config.toml
rope_base = 10000.0
qk_norm = true
init_std_qkv = 0.052
grad_clip = 1.0
seq_len = 2048
Each number is 128 + 32 x the weight over its row's rms, rounded and kept within 0 to 255. Layers, rows and columns count from 0. Numbers have three digits each. The size before them is the row's rms in percent of the matrix's.

# layer 10 MLP gate, 256x96, rms 0.0774, rows 0-131, columns 0-47
090:124129112139099179125182117089065157112133192176130098114071162151076152135042115126119101089126158181091170140118164127148084131152196110138142
107:147156139080127175182119156138117194154146113105103102128121145158135128121142139154182138156140205252154189123120154114129104121107165195123166
100:186121165138123173151196157128116143127126148177101156078122113131146101131083110117117129153103130129108182135127106112097144125114135104214047
091:125150174174139180134174110151106132094129162158057130112143115121078095125128108102124200100112156107144128135106106092090110152129146111131103
102:100093120155132180099143162141142101115135145108110138056123114169125122102135141082158096132153092175081191063157112034136139193121100152128128
099:154189075105071138160132099179155169057159116145140130133121101132107155137069095146106151049126105235099137114123073126104062145108159170202158
104:083114107143116129126125121155194084158168147112151179116135177141120104102137128132115095072110109122123049175184153138222125122119146137138202
112:083136132153083137127130100170088185142112140158158171074082181133134142113157136171177110073165042162104097138113163108143072158139124111112077
101:147168135073131127158125095060136187148140137179123072102075080106108162124094141121143132106142090115136153098103115108122069173087121155127066
100:131091088085150121081123061127095194104104200118144130102103106182184175183079102168149138130131130170079088153170188173133069150097116103112079
100:083156067162146141098099068133135138129108178173151140160132088174140173136146131146135155103160199105167090127124108126116081127114094100130114
110:106133148101146149124125094172153113103092139102118094103138179136163136116097092089159166212129166161142179065138088111099096092072120198174127
096:100157180128175165134146137159119130093154211155111097088164137116138119131082131180115195150144115125110174063182113115126096126100125154101106
094:106094147127133122121166146139143153104152128129142141037155133107135138101150149135180135134170100133167206051140113102112116113124100177099157
101:136123111150158128073137094092135116096119119165128116106141156125126134131098080104132145082136121194090187186107089142140088164123088152154116
098:133155134115124143112134156104142146145106131137104133141141146084056103148127136080132098138160103194135196118123138102105084179031141130140125
101:124144075132112163114131065129109182157063135119102110055090107093154130122126071089127164105096131114141144091163120110140111158123160080174101
096:073088190133116242098151130127176080088140067147137188139138139070166082089119126122126100112144085147120150122058102138138103163129156141153168
099:142164097163165120148091206161123112144095135182111136112066088128080145147113109128168169100131119082129105167107102138156040121131077161163132
092:114111175163188163089159121157082200073148075154135130139139137177114187157151154115187096087067116182192149108161146089155116094132113118102155
107:099142142128138125168136153136092199102121119128178150089110214121112165101125109084090197128125089211169132186114135140102093166094152119119168
102:133082120127150163102157145124075081069116120127138137111088112075174149157141091132137108169185138180128209158106145094143119096127194139155111
096:112152116078114174059130141116127152137168090181086153143087099154175166120177124173152159170115149144070114123117172167106074165105147112225124
096:098133174166069180119151130111126177117133143121136116121155136108083164164103125072165129098132158186102195169151171093076112154131145087193085
096:157103100183098122140176104095104123144151166102138136117151152090101130093080166160162118083125131237104159174163121091078100138175174129135122
100:095094092133111124065123143178108221141132119130132147129156130113157185153148131134130113183138124175138211155152122120108115141187100123112059
097:166128172085122135116122101128048214161190154172110097077124132111132174151132064114183179149180115156142110091088136117129124183121122172129107
100:159148063117094128131115123161145183101158087158120097080135129104082168100166116128183147074143119183139107069118147142126136140081099137216084
106:075107192106144218097162124143119163125109171154120121128094123163137138106119127109121127102150153199114179187167123109141090114105131135197078
105:153112093125122115115198141132104191125159143160102085131100094115103172134139103109111172132136101154156118110085082125119106135114082105156136
098:075119111149158089175117131091126151139118102157148142047053134107126154169085187116133151141163109111111154105144124070118131124128083141122120
103:163090173156137157133124134122136151054149158161101130117143157107129156121156107158120122168112135180146185058141099117108122141159103116155038
100:072115089175134130167180049088101111119092128180146128125120131095155141156087130107188145146188098194123172061071132097107111191138097127088054
099:134086180118115131160125137177116168157172086197141140175098137089135151116062109070105136145127151199126182138139178162104120164160150109088147
105:174186072065160105142133154135158133169114143188116157147113082102154173160156122143150126149157150125145157178100123141118091138115082178136097
103:140089159125120112118189178117075157134143096207127135118141113135144142081148055112129163180163122183180173053130139134084112170130097167107107
092:162117173092157144165157101103114131155045128146133125143149124106065164103135138135125098152168120188113151104130169063124127129107229170125096
098:164112131134086116201160134171115177127171175180144138114139123140092185160088189123168156139121129131170105103117043129104115169145145065129126
096:115105095117137126146193166079099188052140117116150114092107130144110169094110103117141195099105120130114163136128129131126098131146099125109078
087:120146148142140090166147153123125217128112086142156131151089119124118167169143125102107129189047130106118175073139111137138132122110132140145112
104:117064172158154114066140167135092172177114179118152127132131116140142128152123106112126112165104146159122231108179140037147108133127132127146099
094:062137172140135128162116139142085172068167105144112116097105186133108149162095082099103163203164144130117120116147158169110089148159094100108106
099:104122122120140191084139119143128161114109110180088154165110073093093110136124109138133151129121138138153121101183150137076133146126144153127132
096:098105136204133144108222102105141098184073109120123102134137133099149139127039075153123134115106170223114173126143109100106109157140223147091139
111:186145182085129166089201156165089154121096128133092181091113117171100145119129140136191146081149105163149135135135073120095115140131161129199104
102:094095126138096206146144168103145126107132117144092156121103142131130120137176158150120160127125184182164148165175115164124122208140113184130107
103:165101091204149154117093119127101111144078170170109151164079102130198140131054081105200139171121101100133141153085126112109113092108160045154141
103:130114210154141108112136129163110114068156127115146107097109136106207168141102096171122142084076172130156216165165126105098111104142129229178120
112:161088145136174137159164144156078157164066080180124110118181093140190136120161122149141151195129119156126137146135143100131106198147130165121117
102:131095084146097172147146149142111190097151104137144165090085108096117126097139119146137084069181111228123175089124146108129099146138164113123102
100:151112113134144127104080193120146180094101077158157124189116115180152119141150147098180163165111106152175163067138138132075085165115132146140070
102:167146155176155100092179099073136126100119091157128091130084079126114166165128079055095176102157117172196091138113112110127101104119118150206121
102:096180147116140174121113101082144175141099133164116150124073131055157144102134131109154115191083084132117154160118081128135097116087119115169072
102:133161095159057157075074102114121166128072169200097112130071092123118128128045092172128165075161132158108108075124135135132108168113113148151124
101:111123137139048136132123158160112094095110099159121130124119167099067133074100173080157201077117122147083123167104088140117121163127145111180099
094:124105130139137111110167152138122155117120185130156103106110125101159150138087107106119189152116175156084209125108082125121143103147144119151160
107:109121117134134152098098109097107112105038102150132098135017118138177170104075174058117100184168155099092157158085097103124146139140099143141129
103:142147188077185107123178124166096121146112127151078123119125105151128169176099151089142138117140103179128155108108102112113135154162144120070142
109:127134119114152132138125128132091153098084102149116165187106074147139164162160108183096114157121123155127137059124116171141132116151171101108023
102:120076108095179101134155133176086162135092141163148156130150115155097145152113174138159145174135117233117196167143103102113094125140130118147125
112:147129071139150151109154128149065144183140089167100132118094137130095144172138116132180160136148146200152157118106115140102107163126156177129112
098:168140112107095156126163105099089170116137061164149083082090105091132164148164093142120082071108102130123152171151132153134122165097162146183136
098:134161141075186115172094130115102093079137083119134149134110080149147137102116090078164196135082152158188150110149104138116063099139115134139111
087:146114116139184158201152134128094092158114122136157135130097080132164105096067135096132199106149135112103101165096095134147091111139149159141090
096:100178109067096178118163109128135178127126149202141160109150141024143130113120125099173161148176066135141090073138144100077063177120151155120102
100:095162142082132088147149084118113206113155108183124110086094120159102165163097095170133170114095132095142142135104103125098068157129179161105103
103:081156120133167085134173154144096190092144128141140163104180150166088150115139111103166106129086104180161205109083128163080105148124146148162071
088:101146073134062111132137113147103190132189120132068144112106143124078174155103110137121183098134142177123124086137120122137084202132165143157088
101:155092154138119178087126162115108139053125113172149145126138141074108149199104148177140129093157065153120116103108094122082100132124087145206149
101:047089157168126183105151071161138117063112082136102151165142117128188121120162131099141126118104110166107239046145123105097103107117165156166078
090:105152097190161115107145083123135105148149130095174125127100122073161087134136180116134116077132109109073069113136112142184144136084161128108126
098:072084171139157205137180161146083119067128167129063123105164132115113117128125126088162175134167192189126150119088173140119108090128097159119094
097:100169171161150129103136097111124127118182146166120108100099071082157158150068064101163122167153147151119095066050102129104101145140132141151153
093:144108142115096140211087130118146187100158130161131117143098138032110183105120069137142162111097108173144129154130094124125119172165125162158100
101:111137158204136151138216150146084100058136126144086139080154162131191134152082075090142152131240151165100194129104114076134120147088116114161148
100:156115112104167147102081141099135116102111148133134151084139181116159159139113077148181168100119105143182137069141189057107072126136158181109131
092:126117135154135123070146163107084164140065107136128144134156106105149209143143160120106063079116092091106119063102144131156092144125138133109183
099:096164106115150178081139130162173064095169124125176135177154103097088114167133119103141175129095099182122185119185135107130127133109173192108087
095:110075136091102203123152118113139138073095112133119110075149078142074093073134107143112134110158101177103174161180103110156122152123130117184105
108:121108105115179139151113119191115098130059124152094134139106063184108105145095107079109143126108191141178181097133101139112144125100203139184089
101:155143066145141167157135182150081159092083113156108101083136129094114137133103053190143190136123153151118127091102148136132032213109117119107123
100:143154122131129152099170125113130147124156080190058100130152143112161158114176176136108165175126117217137092124127138119107101106126151136101062
100:109103164088116116174149134153114148121049193176135074124124112140115231140084141170142156145110086109128105123118150148146108154116124123064084
103:127100066075185152123176116187093109120157153143081203117136135144137138115101136099186155158157153126136148122182095092142104094071076104109139
112:162160131156133162102124121166049152094157123129088120166127061148104165162155150201123127122155130148145180133080099136088035104145115145096154
097:160110102094155145101138110118120113095134115154132180177149138128151170138116115137136160135138133195122102158114141113145129107086086120078104
100:160104185179153072128144118133119172088122087163075127124118131123125184152120117154145102159079143170152158055065083133091117116120105152152191
102:094123176147197136109128141180097101142112146144120172150082080163124140117162145171134172176105155095115170118126066104088093095140188129114138
096:147135087133085148151097146175113125122093199136124151145072089136134183093099109171138122109110137154165182082128149109117114142125176112133108
101:102123142121093186125113129128144097110092155149135126120140115140086104108097148158114132097173156221134163135148138105091098137116093180105124
099:111098136120096124139151101157059103097139179194118130134129119104138149095145099139118151178203104177170114151121107146125082137139086174145082
109:078136134145079166112096149139115114139120136156168129144147107182110117128131161122184155141120117155114115082106111136116057178131168090121145
099:091132162120209168073206138115116123068132106117119182136139156124173128148142144085169125115167118102114220053159155071092123161113138144117101
087:145101142168160183165149129106119130077158106175165153195094120057139144097166137135158107132174113163126146107115127117115050148105115154175142
100:108148105177131125099120128133062159102127108255113150143123063106096194089172130147149132121184092144163157069139164121101100136111182147122077
106:097160122167187094109140154120124131127158161138123126102168099152188173110104119139113141148132192113152217155129083110098114127063134198101098
096:199181111150102163133143175144138118149154105102112105082119178104086134131090137109140168116150135128089107171112180161134095110094116140153143
092:143183073117116137091157118145094148114128219082144103156127073142112154153155173161119109051138147154121116146103095138124108127110198140146093
099:169111152210163145123118073152131114115118130103106075094130085165152140137173171075140093156137116190158223134088095104138135076070161092128128
111:076126104107174100166115135128108188156169114135085117068135101117087134130098087145201119103134111189188149137134146134119084172102122122204160
096:133134108106102104154178102158108124126155073156142165135071150157088155142160176157118105113069155174133152152117141112134102109128140162126148
104:121168092105100176052113156142097178135163135221105153120099113154112123140053125102153204159173103108087146169135147117140083118135119147067106
095:154101156094128118123107146088080190157138137111135095111093192149123143134109145097134166167089198120163171124125136084112080148146168128170147
106:170133146093215147158120161162054142131064125142120124130110116094059162108150138134159134153166160117120115075098126138158075151147126174125097
097:123157160106098107133149124154057200126132149153115140055169137135149148133143140135125161198176135176092146102134150127156126106125106168118097
104:171106137137089154097141121128088130102174153219123142186100105149132131112144154085117146115132173158126150176140175117092075130162116147211112
100:078105120152107198153098112130133134006109145185131102160118091058126145115119113185130146157099135095173130113111113153115072144133121142135133
101:081126140122188154082209139101092151134092162134080183130168165091100130125125116112156200147119121147137163130145083127139133108092165111103094
104:085090136101099184103157086097061144147069101131111120101058138140139137163084127119139130103197164109131158174147169103116102083089148143186105
097:170169137142112148098135115124126158132161147128140093115148173129118154103089179090149135157099140159172214151141153059073118109080074090179143
102:149058163098178147173127117091133168113138111135113109185106111119097149066157145118140106163140188139124186158159166111129101123095130174124089
098:127120198130115132138092142155116165115155104153175106135131119133089184118158136151118088135110139106121151166112093178136064117144184139134103
102:126111151154151183127133101118094165171163165117110122076087150128156133108117085099112189168213141149141177056094160091144129113099130148191118
110:141164175138149143130168101208093096142111184126056145090144045111133121124114087092122151112109131122184115118106133091105122109133163133110147
090:092142085085117168140136128134159068099168145159126121120124081116179102127140206086147162130136064176140156115140087140147115140089147128144107
092:088161148158168218120132114168080138110067163183164191181126101097107138127153160088125089145117104143120230100081179153114144149140153146112089
096:131125161179103223070201161161091142104102103135103145159148093120132120132084080072123165122100128122110177067118168118136106110085117128137101
095:172095148118072104126142145082104170150158122159141133141157176130181156097202122130124136220104138156150181182153124100124114122135135088173104
091:118133169142164210134135137127142180087149149134139075096125044128151127119110194127171109119132189137117170140171146094097102183145059198172123
099:188199128156185122121111147115112136083113091157090084152122138094166151136063087178139116149146094174174110145131095123094096181062140104139098
114:097135156140095157108134164157103199141147159176131158174072143166113158115109164153133157134094129090093165152136115099115074074188107116192135
099:141117110097085183139127152135134172134129141164159157119053143166104132106080061166152159125153135125136116053145076131111143191127163104121149
117:103105087149098137107124169117099172137137141164116092115069099124114131147072101116169146132143135160152121122157105139133019120082163118125127
101:075153131142132189095151171127163112065093084155146163131117090115114121084102080087103058106125069181115149157115119146148115104157206125101142
106:125108102144126190127106131077127097088156108128145124112132110109147151107153144076154150162170131146087185116071116128126109156148144139186137
101:128099126171107107104162135100094195115149150181138177150096133124143135137104157154177087164151123145097181112150131138115118110139103141097129
102:164127152143104143130197151085102111126093168126169099112081198121137164163101134152157136113141203127120140154113144132113113196152127122099131
104:162115144124090209114161162163132170088108141150144071121130145111070120138064137120174089114143104217147138123159136071094091168156118187119119
097:127147117127107127158134165145086183136107138140146171103120087081184160137117094124197192161175155160126187093135146085145121066151089128159103
104:181134095135108136149111138148116120131122131158142059144098082108140133124104146150202151112091156100125084104160110128113050141159157165156117
102:102124143203199156188117114132136085175114164154134044110161103154147150082139173137140133174144174115123170028097118114136130114087081143125118
097:153113133116179128146164136112070101078143130134096123166170135140141165092155103111149227144200081183163107096115158127117133133116137163136070